config = dict(
    num_hidden_layers=11,
    hidden_size=128,
    num_attention_heads=4,
    num_key_value_heads=4,
    head_dim=32,
    intermediate_size=512,
    vocab_size=32000,
    hidden_act='squared_relu',
    norm='rmsnorm',
    norm_place='pre',
    norm_eps=1e-06,
    positions='rope',
    rope_theta=1020.0,
    rope_fraction=0.5,
    qk_norm=True,
    attn_scale=0.256,
    bias='none',
    tie_word_embeddings=False,
    parallel_block=False,
    extras=['some layers without attention', 'local attention windows', 'capped logits'],
    init='uniform',
    init_std_qkv=0.0377,
    init_std_o=0.00805,
    init_std_up=0.0377,
    init_std_down=0.00402,
    optimizer='muon',
    learning_rate=0.00305,
    beta1=0.93,
    weight_decay=0.013,
    lr_head=0.00496,
    warmup_steps=0,
    schedule='wsd',
    decay_fraction=0.821,
    decay_shape='linear',
    final_lr_fraction=0.0,
    batch_tokens=[16384, 32768, 49152],
    max_seq_len=768,
    doc_mask=True,
    train_tokens=347500000,
    max_steps=11906,
    dataset='wikipedia_en',
)
Each number is 500 + 50 x the weight over its row's rms, rounded and kept within 0 to 999. Layers, rows and columns count from 0. Numbers have three digits each. The size before them is the row's rms in percent of the matrix's.

# up: layer 8 MLP up, 512x128, rms 0.255, rows 78-130, columns 0-127
# down: layer 8 MLP down (transposed), 512x128, rms 0.264, rows 78-129, columns 0-127
up78 098:475545522562482468514507544429520518459481564478631501493549481601502495585453509501542467475548474496547471524485480535483536530469482478496468498523489454457512401400542565459545570487503491517586493529410418567472570604556514596514468459601499489538446540482468447476451465468547413554493538563596632514529536463459432531521465386570558585551514500531544509457544423527482400515453
down78 096:501447546547532588395496420549497469527507538539455431481498490484429540528614473479562487529500383509504454529385536482494460532541536501508539545487461517583485490562444562426557503573594510492488498514468500464519537546408445615519513386496486583535535426447498516571520623494487480455450482374466508462510489420449514414441535515440474454525510463482453525497441464549546441533579
up79 097:434527472522566509525455523525569498498487484527402518459535461539477504389442519437517464433626484529452463555465536563519489452505554482444440490449581420535496516549449548527521560435551409504511546501462482538521395539635486571503518450486544429539537457566516582443527472460404520417558457547542516524455575436490455510403402495497435492492427474580535507526469546558579468446481
down79 100:509502594521478571538507431538556482525488534449548486485484548514459557510558485474410517554527495618541452500531563531385552585485446521405543501483492603438581500525540482494538506612466559564577531490513492497439508451387517592570539459462544521465492451428406541452492493517490478518507539375545469546485477603479409536448463595484461545482540475523480382492481487454502480461534
up80 086:523499538561486513514527403506516504567525459548380514470497476492457523483439539424527519399569509495555421546542425416500489496459447528539478599527491552453579506497622475497432517499519425428527548506442513494405459491641549491520517518466511486512492565459490468480509572455500547530377476524592478446492603565489525546441535569456494569592513581468477525431461576526443513501428
down80 089:574409472407478547472472503550462486524531475484488526534512457546491450539567497573519490544537583513402459474523563533458468532561488475467470465558523510533483499508449519519531565442510476547569593438503505518597415560541320583574418509511520464550459498485487509523498416466549533505603468518416552497564488540511461535520409425531504515508512445602509527496558373564580521523569
up81 117:439493517508462582494462605559501493416443564470607480454549446480488522530517409349527506524440368458550514476499435529433523430483423483446583479469468540506425477453462510438505451520514550483418485484476539513493521473533472526489580505486457499468397562530489607585480558461571481521524480571507619579552527463527494479419537532516575437503534559456517494484519418498495456567533
down81 110:490504485501532541482494559573511535435528565454551560463470543475481484493502470484586499443462492494465452421492518494486485521407444479534514542563485503524477535576510470514608472586585508525556467494600438542412479530515577568602431415456456513446458501411503451375498490483524389504539487506492611587540448474452476463540535449448479457383526451432354508491539430530516504484526
up82 086:500504505512514432471497406526348501525554562535512469565463607437499382442575495497461563546595366526464462591462547493496510599496504467534502573480504392530546489532471437559523485475497446519481499502531518487439533389461490508466477470438486510593476485481517552550561550390443445546563516456492556601460588499466519427530569480463533500488487514485525491548475474576431536520521
down82 101:572515464435511635426478489509497497444456517572523576506551575511494546525448518471497552462472516483498606540530565522345509439389559566557406509520486497524531521543523511503481544441504513414432495521396456484458536540449502538520489494590449543460531519571444541517550402501498435429494489520412445387467525426505523519611486502558493583409479469502500501518476482533464452506427
up83 102:468519468464406517475502438459539517432481522534534499564528505456462575441479497428543557502548495530478502438519503514491532552605563433435476462553612507562365465465566554512467543521575493448551528408504479587470572536547541494456495457573553396485459429588512525520451557525589489484469471401415443517550467435503504549529596530524510554526550519591538411493449514545526560433523
down83 110:449499576443467398514502552504495507488458495520571388512474576501519614484504481461432592499568507447520525445481479484505510457494569480507474550447546520525527449431407574463516510399541427532536510456565496468440501465597472506496512445525530623563490552403391545498443538479467557525461536511498428460492485523476539578455405497554525522567594474479547490549507593372505556453472
up84 080:458418555472442490488514482475483476561414513464432465515448485535433509413484492562483487512429483471504445532505517494503558464433369466542475467632452513455511535431456524451411508552483527420510356502507455515399459473512450485531455488436354438476485433541535517495479478520540573560477493441435497496473555538396453540508392488539510462495535466511396545525482532571425537439547
down84 084:510569547505528472477515597457463537507483511508493536513588538472494537481432447535478468531492483480413421518512477518580505402575507491512550528436524479538481433385542505509484455537506534548556583520520535438533498471520562517562506541504449521530589526439454605553549544456552471480553459496568337405536519581505543536502575545445486392576573462404536449434506496380474517542474
up85 101:492484483539369511426486517577582537422434500419520478561555508457583552490564505539505575590419471449551487455480567542383494530486548516524477517448579541491573495545501513568565476449484483528471449420460471543458573491527515468439504408545496538480544449430470537497565461525456446471445516474562572520517520430493550427473372479493625458553471511494441453552506487485424434537564
down85 096:549464466503507436488486397521477473529495420421533509519487558478455526528473592457574568489394461424448588596481484448577498528552549517442511633418475494523412509508440428458434554577494530542517558539455505562414503482483465511497578519542470457511444599434554534632527533529515483459518560620468540521512539536477523507497499381527497534484518492541473431535486599470500528494506
up86 093:460462624544507480601560479622540441484384536471537497509524497510543502474543553545459502499554595535443568423464538511456527419499559556563443592499492496472463562525496415494570621495450447441475553503467557476440458447454523550410509499530498557491536480550494437480496470466534501532525556527603491489412468435499472513522627578431430466429509538514507576475536504465477503499579
down86 097:536502569557491376507517429477504609566486401563535499491474486549542437519460556586464409511519402476509537478467472528467619396544514540486516470513593511558482522497414574430499487440454467474489415536594573511432420461516492476525602569524445528541467481546431461518509533554462512470485531527620500532467493500506437517539420436491467498536520479525569525622477469446492467470538
up87 094:470513484484464508450435490476524489475499536514483576429450572508555509390529632504580471626561395594446530517514381555439482455531470420462488464530548546563467527473509544391488466473564422489546484450455508546474477551627540528483323462597581530422499470496458523435448509571506531439494488516483517456477456485498494533490514501458456514522495525493510537491507504552530447483441
down87 088:508496570508515481471463542487454463380408461571415546452495519447464460436456556441520517551590476504473520484512509368516538564483568459412459533480455531514503503456455528504461434459473494437525530456515464456396541534401489527485534520459515615477534509485461520516468504457577534370513484452455490482488504521495571534425467456486479546555655448512401479525613429521561473531427
up88 099:503465539498506488474570612437459518484477525544538576448544577443457537397561452606477516500408443551507521578570522454417551587430507485475429567545502539500495455452430550458556525573499553531540536432504538427498458533511513432505530467528492493402538525547563625481462590476459528480449483532483504540497496545492487495582535521444457620518546436477422438541587523556466427532482
down88 085:488514546475504524452514566457518523491561546534465505632594502473497477477444552519537509508450461407527558543477547561503570498392494535471489463548419469557545569513509391423573435486467484638549476463500528498573466461489546443467468478559476547422575449495491541489536523430431468532557358515524527457463462517482414525549557540517504519565465508463526420521401464526487533635533
up89 110:538455573455396494440474610464431498510475537513467540450583491598490509442533406503463388495518416594459533493510396585486472536420517544538457479495595471525433493507473485497460582456504498504537468575477493506490481502455500415438414401551520584593426477501564470525489517471495490451466518482534516532521479500484538461553453566474480505561547477666530537476537593468504459564517
down89 115:608466524468523493499472552589492479504471553501576541460439535445537516527520563466609491440454579442536581481568621445488633508532507578411501484505505457484590493537476491519513469555573525473436515583429509512492445464505477405504538440509494430547563437495437519550447582500571607578445533496484479458410444526494493537382526451484461540507533490461544520491475537568551459523443
up90 082:392514511456612426507543563508443472491560462482474552563622451473418424483503521555552561528551493556472525529451480460532578483421474437533484540536504515336483448581598521525474553507590522566455531469500504498444521501472527465489498545537458507508421472539480521605569513576505514506440475540522550464556579550465484423445416506494495532485582520576553420540460490564552455516550
down90 089:497432436556504529442562443620560439504461585592450507457487471480523499493515451484432460489458507408562590454555483463550482546488500409479518461555477504392489550462513566489410430482431472439477457584520489506568408486465483459470508493552487455490535505548637562563488523534413464444513438423517554497479527415421529550521562480411442513499429485489578533448504477439441520506437
up91 096:585510519521476461540461502516621538521571509516471421453529521511528496597574436516574585510404573525467418457472507423566482556388481506497519501594623476551422452491542498495494466580526544567481443438477443521439501477529498455550478547526441515475533417431563566553487529478521526568420480443518520474458625525521471537443474608542442546538498466516551492449443478457556560513499
down91 108:523537472574504530574555504530460603455495574428441499563413551486499506509523562566525634522562509594588458475519551424465510476417507474467446499497514451467535509502445474428512504414541375469558568510466494487459442530449522569528440610471590522431498506449508563502527499612455528590431592487467503387472468516474531548486482435443495512477536505465537460511485451500493424548448
up92 089:459494471532469559558485327543540536524460551366434418375481573480540467469465505500493507539487482521458606439495500489467417529446526454520526487545530542417584495466488502541564495522432487484524385512443459462499519479470487458544572546486586481397485570465446441539531514435476488480487514526551451558544508569451507531482470552525580490510511510450440551567499600607560487550547
down92 098:445530482505414564508529574611493494437513501508463495508434441643501545532547378505428564564475482545590456499496510456580514484519601495460499522456436622460492490546509448524520523498371494477484525384468531502500475558536504477451483453499382480506554510514536539483487473587524460541614493510504429430540458444558473437500505527517514447459446458472537524463487390466401482519470
up93 092:457493590555462499454532549482435507500482528539592496493467534475419551396456435555489454476423493605490500483578553614437584443496503508517447547499428462458504491542548529403560483530516484440479597422453505483528520535520415512507419468567481424420515480470545449550469524452523514461506397453544507574527617552549490509492446388496559453550545455485507441520547558436489535414518
down93 090:624549461543518459532501522498561528531476579457446491504488543457552558548538556453672557463418490546561509525440501483525451510429511495534536478443454520517571432471467552524502522554550554490427457449525526453436490498540471539546506534484494530529461600512507518507501556525382500617530630529569378467461447508471543526563553589507369442510477472462522532483511540480513489580521
up94 094:453562540461553485537501509607560496494608557550432501525550571528523469519523466440500558445477424479428541493483573487471585492548551496591443460467544440521536562454524497476604538432514523442525543494489459419570539421535538434510462486621480462534515511532472575498424445469526497425480578559566610488541451447484557518488597601448473474539550574549487517540597456548488484532525
down94 095:412487501558455516533484612525510519427459488473530496501499496515502560602440528406454530573536584529539550604533546392492525459493465479432467605512556500412404416485520531554597546539444571441569535474571481521455471591430529440474483461556489509563505570480489400532479491524485519585499494472545409522449519544537470466484471455564517475416435577497436495469542443455528510464554
up95 108:400475573442429514482567431451514535490457519465551424514492580430547502524457592507428500459498512460520469516560444506608497411436460472470392488450523480609389486567559501473495477459460632467497643496504547574577484521484497512387503541450428478410504501479491530529533557465512513505541459519457508535377550430470543474462473536501447530513459494550497477561497531555538527471525
down95 095:428512562516408389519503536551532617563596430482495488512532550458450446429459433550513492489565597460408463506526462513390473391475482477606434393523563492522498492472546495490506464492481519550503384446512533535515509539528580439478494504495484423436615476502460449405551568485476444503497479484424536449489555423532538479524544539492494541464503513498587527466528543557505580533518
up96 102:588505489550479474477414499437435548480448501426520550524531399449498518460513462491562489511485511489503523530487474459563403471480500469501455532530572521465495533520436564427420549446527459392448547474518512509525478501461419500467552404418490370398443452496554519554472503503428465587508558558520483551541489503469386514504468444531439441500563505531483526546476517586649545375534
down96 107:576491499487478528440577615471481538461461476540448540428601490489417540405409519518527539509566422461516495546441450463434513497491470494501500529585552459542520575523496495579448619466474506488539478483468526525574495481502476512522553481512547445543514474535454474554534392511534549438436464570471319528644509481519513594518464499535524514551498520499505583486554510606525544542547
up97 097:525551477532489500444439435455579500580559553557493406519584464454541460592509483585458563507530591508520531440512422488548467522517453436479504505470541558518436583443521509475538538505507503543510588460440509518598495400481405529517518508597435398474450527581605505551468555454595502428556459485490425514493573472530508529479587471484515585512452537560525504385489488530530548445521
down97 100:444519532532478520463473598496517515504516461464563435561473563564563493503425534572536432462588494472481500462407468432509504487478456460583591487504518427496525566397486487408506504455482530522584622591567489489427538476425458488452509506632426560599446515470510524487468515486548445485519493537464396513503477477422411423475501478462480525452556560410483473535468490472510516480376
up98 112:437526508515549584436406521472448397457516500490552546497496464449524489466501427392551507448606509459435539498515383540581426475452479495570535525481543560529493439512503537441460544500547392513533503424534546540449538480510518439475492532515478442465490585493498437514465487508581474482516624476592496458502570456437540510476636449498487481566545525558523565517488600399548556447516
down98 112:495598588517415533467509518546506448428519384476528549525526450484496493454457458478559516490625540453559473581542528487525449514389453544568430508449521559494495466505549489442450586429522495518502368467546505534472458518512507504455539532466535526498494413500457553437449429580467503549464518409502395489523612418456558444465518417524508496487578484476504486492586409447513457431537
up99 097:452465534546547478552486602477528515410575432568490429436464526532590518541514496468487503595544499618416519498475463555551618475517469447568605454497530433502468440495564517507606531576467598510459506510460516502513554482487524500406474518521584573544497456483486565404504509520510487448383437505533500451463506512434491504549500546620494593492460465521472428509440462541431469518529
down99 091:487443451519648423488467434493516376536595500531521472436465546482438496431544548502498491484536448404514600518555495478534467560471501534566505525515475536485538417484572469515502609502397474474460528433495515533410455533510455387511527467534555448512476529546499454588484433472519529552480424603462548587446494442447465525478509404454455573521468501603484472480517500540596497516532
up100 108:541608507459445496482594517453479522476481429532494557535572391505454541481519525525520512519487534567471480627501421587524491528581512572505487576597564515447532515481527586442450439446550552504552515542374496469556485512522446519585401512440516416473432431512513517536545487483511537544572491578537469485527528390460403574545481468525497444506461577539498513564551529560577496491469
down100 124:559460452486521516519510471498501491436464544442557552467467501514505508434475457513572491488447465400594463488483525485347460481416525471476431615604527527548573408566512524553521526513465452436555554530568484463506485531517548506441470499415565484478489579513531502541425478602502508544528525516509379511458519541505524480510441479556414493472463453438433600484630582582515439533510
up101 108:473546403494519497477545491439503472430504473472462532540513455497429580525466512608436477604613592464490491591582480490528467464470507504654498486504450462483479467503480547525567575467351510443454545531522534508526507465416491436473448506555459429475519508579513583545543534522580551511454439401571511515474494485450467510523524522472510540537563564587464574491527504492562463594436
down101 109:505496394436530469449471505528547496440502495525448440463544531583565600567474547471511478507468531487528478504473483482559561450491525596564529484487512535596470528476570533520426615512444467435444490529515547459460563588510430445433488481504443463578467444467476553574483477471498515634554467516548529363441424507429517479566462542614465544471502483518534520572449559423444443543456
up102 110:454523474485537519602497471514538516429530425609557605435551451543485469482525451582516439476491512523507524484527536569491573469532488486455541535382451503446365551548534517476549508473591625508434569529574443554512483513499465471528454479524449541444423512520519559566456427343589481531546511453514490470496578505483550472423515442483480411569549505542551503565520481520488488526541
down102 114:515434512492552483531493491517536496540478515481563480455425504379481549459502488437528429536476481522538571501518662518474505451483514499488514520480529461524547511497433526508459474570542574456509550640530507545447565478473506526383539429498559484508546566450437541578440513584456557531528579446508316550439453479533535482544545442463439490555484524460576573546478502548566502572558
up103 100:393462445487451567571509474451486522493446503557545546553557540424501455459564439433585559578465448537532507468495612448577603411519487467550481497560472464515520476554561483441549532538540500509464525539506443503451522479446487464498476474578591540475465533445457575408462378439497461536517525509517488514520510540540486546485515452501403446535412527485408434425389574571524493428514
down103 113:447538471539537428538443543515530568505397436539475537397624500539473564513469374520434501445397539442539463522520490462521556495497497427512490535440537552515454525440508506482565476412475556445530451478550456450543481549560508562507443472570617482512578480542498460539491482513459456494455422527580553513507568482458481522441537635503529593465472541484582496451385449476454540483476
up104 093:591481450448479467561483477509470461526491465484415510564488411496555515500499426512479566472552433524561512548472545401488501525456491533479463446484551474489460524461548514526528493566433513406426496369519411375639510393622588497456489481501595542552559521528455528583554496461487495488445433470583556562465533551519526586504505540472494514503531417497407478465471551482472504486517
down104 086:437452466534547547460518442442535481485541475521593525488473555594512506419491496437488436531445473439487526499614463488448452519600455474532479512488508468454501484567588552501500441554625475466557528523556572641466477477470521436449512535478412393498497443548463479411534474576546544470512447551504519573450531454453396505465434474485454479549388415575548520494554483542534532543483
up105 096:528538531483486492521449469457570450492506483476459486493526517522516500382483519436491515457528550595506464436497638533557625488520574506508456503521556518476460517474550478444497567433527511493491372488490409579528446537608467586450480561481494480407575478489497468594576466507563487442472559501522540535602537498447604504414539508554492499508611526526434521439472508608571477498540
down105 096:436502506463495513488480548548389588495371492512538417516484496432481433503433521575475414502516606493468573417443523448435561456528480491518523413452467461564507469466477488529490534455543444408548532594548565476485401557585524417474544432557500527477510478481476523414504584483524461489513438466424488494461489461575413493459469403466523536502518512473449519456522562515386532553415
up106 106:467492590523479404559446438504448538474499594557482483535515580523487490525424450404562421527536503448474560598463505545522459516516449565462536416454522531458512475465529484424531473469549493406490396598503528553524520461540556586450515479564574470502488488403563431515513445561549494457554561491568544416369525497426466499493517472493582528541496454577512522512555476557583515542568
down106 095:502628499491500446534432520482504481489474466468529436506443479591498505498486478472476488429529438520510463625439516510542425564513482559588534563512453448520415492504500520503583475498506496513558500502563531540578569601545504528527519634495552542510477460491458573458525476565411400593368456478581524394438474506556527484397479530479592554572478516446486424534505490515538526526527
up107 095:505560508436505519386493482410539531497494515518409480532569520525518497466505463447508497468430473538497548482451455481552467529522402509476523594528510521513473458471457547437467521500525524439531532413476508521548581463474554550433540502601369414410443493419560469444456597535583513514488470566444360563478512494446457504495506458611513610520559492569460486529477471511591438477563
down107 097:520461527514462421525440517509467574537458490450533547533410540516484666465518552484416570506497497464553471452498574469475536483599572504493460507388381582496500486464539518538504454414475528474504461520494550507453569462533491536497452430567507424476485552440505532480452437532428485556495475546486353428548502573500495567493513509470503495514452477464613522479616487425551420476433
up108 122:410536515465488515443488365503606486480437479466536452443494532488453517552464467524543425487546478559478544521486525541563465556456443447505468492487377504571400465439564482508449482487479572585520566463520481467522439454489416572486490483501517542510486507626555527469431532390469543479526511480506436529489519424486408524502421552613451595507429520591475461498499479624502476488449
down108 104:468504505468495510454528452550548564504466437486520502391444529468453518493465500496484468453541431476584565484434483621439496578503452478428465617589511506539622494393542474638397477567427523505555444551557426426500460456514552520592488490407483548604532491496538495479510514496472502548507522469512514443496526482512458566534452446538397441502449482480476435511552496514519463405471
up109 093:460443522438458525507581564597553530481514609551454448500472496431554482468508547484424503479539425532498512484447542501512543571491561521605644612465448550592573486530532446504429491454497591457572515541464425511414467480498452477461495498544444454523481440461537550542573486478512501542532528475517546578497449526594471419557454504469464440489509447492455451470483489599441616454530
down109 091:495458579576491491557548436503521444466502418431556511506440440497530445497395427518490487556524496436421471401514511600469549502561557534506488510571442456499539546531505458434522441415494424458600466537496476487494527546473565458500558504474510513543610422489465501477548430626533396568422475516504561465553631519514554514480451510514509564468514400436529514421457500480437502456505
up110 085:518501573451441495374508527461448360420476532480511512465597353576440518570512525537573488471452503551559580504557498470508406511494463577536449556435531565586534480532497429507495544467512524522441578501528524510501437430551474511457497521557510547488478524589533466436524457453577521462564521447561438551516515432461484517559549543462489519555581559592400487525504533443536459501489
down110 091:541452479542494501482466500469469527570548441415504506466461505467528565413474548548410488463524458426417586516570508526479541488479513489499475596516515474578569473415473430458505430542556545413411529617527491517446520405500508553560463532495417564542496522487562509517444485565429454514452451483581488538509414593548617470561532453506357496471497494529496548435553526417494499551473
up111 090:529470519508502575456515550507483488516560511571418476467533538525520515512487606441475488549506500585539465501542561540527474532551507516437494413458523500570543415450523545510440517505481528436476433571524490569544527482527561503472520533589556462514468533520571513462556499464525462488629559477500490603422584494517448553550576426536489556464451435491624595657484616596506523502520
down111 085:527441497548487521514477490553460554510440540568513481466440537513505479470513565541541571500567578495423420382564603487405418401515434407462423545549508416503571477479576470481489500518510516525551526517471452509558458443493546522450475544576542539453540417409488456443483484495555473471447543514479569513475653434569504494451485565472539535508434455550530554486445498607452465552461
up112 096:526483548458510542496469418568562509460521493400450428541523456502545409556540433448541539467463477511564660443457561438562549574455534525496561456517544480514466453489490457534494521488515528558452460539570530578575504475605476579594584541547525486458448534432483543395548445479479546467415468508400515574512518487591475448467506497447527538467484500529533425452480519563595516485560
down112 092:578520438550569487522433477527452540480560482495537508480511484603506543450487509381511490423492482491521568490464502496492611523615533571443512394580507493512491542523522502452521489529442477557492469477510450455588510558451450549431629476518400514562555491435535530539532603459490533432351484462531471478483473500473556425542602531517487483472493485471542414583502549551588502549536
up113 095:513512539467600489516425421397524493548559517445511540505533574498520532510478436493490393579491491535422470540480489451520535483546496566485426409555537494482470518517603572521496440442479589533431466468521436479539459462588486422516474545598579474416544430395483517488465477513464492509526447570527590460542607514485512524495404385514518493517545431532424498431459459569481482568524
down113 097:413473527549450474522478505449487509488438440536462516457490548568627484488421464473555462508477501430509522515520475479510514500571440444509496495464464496465546484521556414475436542559439489450435587566452557505537532470508594462418430417397542467488553603566551440550540621452475405487553489476491521495473430428549407510548514485533465525490533529412510512473380548535593559565494
up114 100:502483508523472501460437467528502437502543532567518551511484488541419488493433410507484443566538440550473586556463468522439450629374501559364530507519529457454483507438513547524493504521534521554520602531515509507509517540586463581484476506449526449452431565537501513564542535518583520512391443524551511542444478433481441472483442525521373617455483415517504523476499509498387425528433
down114 093:485526497521501442451425364481570516459601530549552461625521523480398454473526529540538507418502495553457517519479532532508510546430571525431511457565489442523456457533508501530512558451540462557486563547476584549433561551441491540530493513476535468507505361487492477505464361533460546574407448565494535489494541491498538516547518598476414552455523444602466497484546545583437490572482
up115 093:416529423512453582556556465412408456420537558542459450534440503534484490488457430463423458445587520510430504455608521494475534441449491536549496449572470484477502447550568431462506412610624476450552561475518491480507511508511554537528529526490471525482542510402512495479549424568541470507540525505490547466443479461419537493429478465430503538540459437479566531489442612512577608546465
down115 090:387494538490569482432475504518542551498461504515360504539423667437489475445456464432539467406551458492543466513409491467508428470534583561514491623444504508456462521463457483458492548391506458586536479481549462419541541463483469507556507549490531532560482516440383428468478477501493520508514499564513488400529464519449458444419433503519482508460533488506456572474514539487477393448541
up116 118:568520449467377466570498436440486501462571559481640445531526483516584556545420542478484448540558447545534501524535479533526438529463522473536539464499504455529381424616481536472452494562531598577538562498513473464568435501450454479460490538504460501414604496520424484505495538536501562548600479491517555489494502456443463504479495457467540607530462451467499576537449547433469536614538
down116 102:559431531514471448445464413555441498437535460531545477522444483601478477360490586467492539404439481476581405457489464423540495420530535524487516527470485556540499495552536578530432565581535566565494546485459559553522444584510549525391510474529576505554524456533468530489486581550489545476583460517521510467460461457408444500499494474466591475481410415501522534506498504526389574545466
up117 122:354481430509448434492540416504490529489522489470617455530553472498497545501475379538413438546499627514444427485531447505565490522554448553651559429441486516449473537491469557535504516577479472403522529416500564504489434432502473509489458441539556460529519508485417495462531435466517454507505551478595495514434574509520561503521546520477566442523529569420507502488582578507482469512475
down117 122:451489487483425479555528496527500468577477526454505447456433467574497515495534417505438512454495545462547568473472504480512479424498494465494486526507460680436581525439552503476438503438464457419587496480445534480448506629531468471410484462505585520523540558486360552457453486400372442537558501557534549486556519468484501469552478527507493505521460503455529545449556544413410585456483
up118 103:403519492481441579531526484510447491440469493489425453478489411556433534482554436448534526476496450549505487472563377541573479520380465521524478476504475418552497503490483566527516491582518495522499530417439474510575479296501512437574476616456491500575428498434472480488511517486555527483500454448501493591500451459504468624540479530519459469460492504446427609486458567522453469520484
down118 107:478498577513495407431504457437406493457491557414516486458432515487518467472497495491512469405454583491487534448549429434402507488497481538545476486531383609540437485423400511576554512505534475435537540525530514497511383468522498582545504576533539420514506457487486495437459451510571586525463419499430451450473479477438573497494501456510563509462416463437452561565513567409467579494565
up119 083:532470460477516553431535549517597553558500456525532504498470496467553502526573473612503646544472555516633564517508543483535449490451519535609537553555482656490535450495434539497475560530460502496506502535425533506505491500387509509522510491511491447427434547626477454454434571451471520433506599475480420483518528508440532526566476508547465481469553505496539423463451537506583538520594
down119 102:557497505506556473465484475532372550446577472523543426594524582448503536537482564569427508460509532594466510441484601550488540489534589509434460509449489574578540616520460470472496476450418530525545464512493524416557436443418553543548480535471464556520536513462511539455489514514543497548518458407530468433601518499595486419439554562522514495461500471461424472625507497571456457546468
up120 122:609535538553486492604484480472482561549467546573531422455522421493457505599561552523479543511513592514504454536496616504584480459501569537523514604498539495583490562516536508490524524604524572591461562502558536464478485505475441502544517467522568548504495415389525523497494507483522372536542552497517534567516579510546484506490516338435449582526563458500524524478549518451543446457525
down120 098:535518492436403440516551569541472518516542472487535452459593417515471425488466508472542518498538434433454459426545602541393504545416465466439577459530516432465468517465442512541587466539397558475544561517528569507531446477466521515571465456436520521513460570482517514491540491456411551480549539463567455531464534515455493477515592585455488620522545403548544440524595407537544456482543
up121 100:513503531460521381469523460566486487497554534467480466478391578403496485503511437491487404506526414625606446577484560476489565481596550462445495599409434510569558494535525477569511583508536460486462481450516555593498478505469489448481553480547512467577461530450532544591611473526437455580591508420524459543473465510518453469453490467431497528469481507459559474505468556555513482536565
down121 104:505480501568445533492481478446530442497500529587514537518474487443413576509571564507555513508562500474396513364523509580505456420584461607477469483513449484451534505445595487520470470456570468447528428457402587448534429521470493487532486506448410526544478513502499489523460380536499540451469525502507532375498507504422450479537431598440446510516431509564444546460520446482478487493371
up122 092:570587480454560613510598477511511441475521494569532479560541554545490512503486441523487470471493517484523554465499570478496523561483542619499549517425410514496452459548505422455510478494484488537553414480457502416414552451538404600509505484465408497509511375412462529438537510493540466516532549517437556480539471619515481587520509564506524452581516445409437511470499495599402528506455
down122 088:502409472556460475573439501444472501478515540535537505562458497483397532554496512489432558483632553486385486485556506497469531449503537532422477483459514404465554515516631457498538430393463352459517484468474510518478532462506540544414431499501496477556522457473501539505428493584561452539441464514523613421598496501530547539432476598468528476504501497536515507548583496493435535556430
up123 091:518551473436563531393488492472505562560529547453445511505513570464517492581551433438518478576416513538497562428540422423547477515544524574396437572410555506527466511588453475447460488526486595521522475445519441465567494394501535459569500512571472453578482504515496455464423513454442445547524604538467455495540504477408477515491445482499414449467583606576476454443494498482545515431474
down123 090:536457549533491547502492515462527547448522494448422610628547438577446490480413463447574509384515576543477552435441556495537581506422526509487500501463451543492489450511478460438504472393499535578467507428551439456554481426552478502574500539540497507499550492529478458442424561507542405578499468593506489385553553444492523452516452533451436488429417500543554450429523457483428524508506
up124 094:525535462516457523468449568386485575377458623532500454587483503498531465433585452463459485523566464522554459493501473572480493552486548554447485528461510536459551430420533553483381493509486545463453534512536437488533525455470406485365435519487507473490541427534480417439466567503540610456526562546537506455426495555483468497530471565532487477602489530469416437494468596478477462551527
down124 096:500412466472567483479572410393481508571548460565458519488438494560492436512550429505387479502554425498486519449512593420382475560531515577471530444524458570560508500481559470547542455469497436468497475471379539463474503491536525608519483455511461482577476380501555473445602474547524520429490454477546557414510527477460498559480494418526485461511476423548510483552530468453565517550416
up125 117:515486560492548557463460473590492485544505502480421513403452445533501459470459479457496410428421447525602531564536466504573408570490488423484536469482477449559478582530511610445542543616466496522523518454528445534452442393521418508441546551520508587474499513464476535398616548499439533559412558553507546463464564535452453482488537533525536579534518512535582459530536483492497523438429
down125 113:608426548510541449455421372451487463538445388547458560563571448496363498475474548499529458405466515530522544630544474513531521486514452429456503502522388534554452434576484413500488492605440429516487424550490484511482537441513453539530531494483540484535536498458572458536506495529526560476474557473530478421442471521505547513503539559526536466533495472435625488527507583559512551510527
up126 101:590396476434498414414432551414579497466491562589461470438488562539518503585569569522531504596536372503462490529488425435527446532480439497558527424485514593459432458467458554491534482466426514464529514492542505518559572473385456513470488437381469557488483497516539427498525547534525565466478411518489505545528472524511516574416515507587495499472498525542464500576403531477493503546519
down126 107:456443499446473443493451533506555449479477491615438560457571564524524505559477659523462434452489368469559533478412470444545519498539486544532527472509534564513577519469549505561531433467390490522493473399550431527500491560551492473522395513415464516544457516496574492479473506508535485492416468542459578528594499541533525519462511399488510473375493461567561570553506510457532521444549
up127 114:474508630476492400443517475564587461448526514514517546489555509513538454556515418583564490552493531364545561506483537586441553483492481529570502530500530477604432548459455580459463503551544579530419424493467491573532548477481412547513515459527528499393533489537577499560554419499533466487486514515504533572528532474452438464470575528551509527470458615485518582410509534541463463418546
down127 101:486520499507439499491469528605431578498465534531477594554438498510476473473442423530482547488545568343417514451458474515471549519490468520545410481428527571529473609424607407420589496417561481523469511484475516584552514502412558459544481399508536523558463547587496503457524517500536471447473503534441505566607457451565465476548519475514523450460413469431452545479518506470509538496490
up128 094:448516503486531533439524509461498512446383532399443442483454467529579525450476438556453485602440576474474595527522443495524421500471437537525559482477564434504408484491479492447472510619572513543521494445513415562456429486548454433435436500482491465553493465457492472490515545567586442535540550538500538476513601510476362489452558386453517504474535440503427500528513538476465434413546
down128 098:502558474556493506591426592536536529510413453531406509437490508496473647512460449525542502500500563509551578457472563515474460552570532457524476446564488498501558474492532487478473449529469550429504503620495473535491517472541615510530478536496524518514519499436434442453456636577516557487516539454534463340516467442446488514557515399478465517586445450506545559481446597554455528510540
up129 105:473573517519565563448496547509574532456470479492466500569444516509591457522535481541563507506478497455532479530498449517560576575338529559538485561504428435557498529549507565468501483554491572602482466461476536507512494531506470497540515432538498484438509551632554470482504431449440509489488489501423432562402401410399397509592519446591471515450484563494473490506521496503494491370515
down129 092:488516500432564544513549418498505379551639482570555439547450538397536463518511497451480570441500525491464471500553581496471495503555569521493464459433526525526500483459515461438557468559494450534570518531503486427461410454483457574561497540524443475507618507601350511596540514511500485453534377387455520534460569473508526526482502457462472498545575481573471512468493483463535462503561
up130 093:473499514503451477540454507562431442487450494526568550534555509474549428482516480472418590472500565564476469574552454547495559558371488537505480464514499415544497562505322518460508488578372540496561508583486471508509534495542477376528452480502438506573434453486540441505514506442619494516507538477491513536497519409476594626526592519471494433516484502505519508574515477551528524487451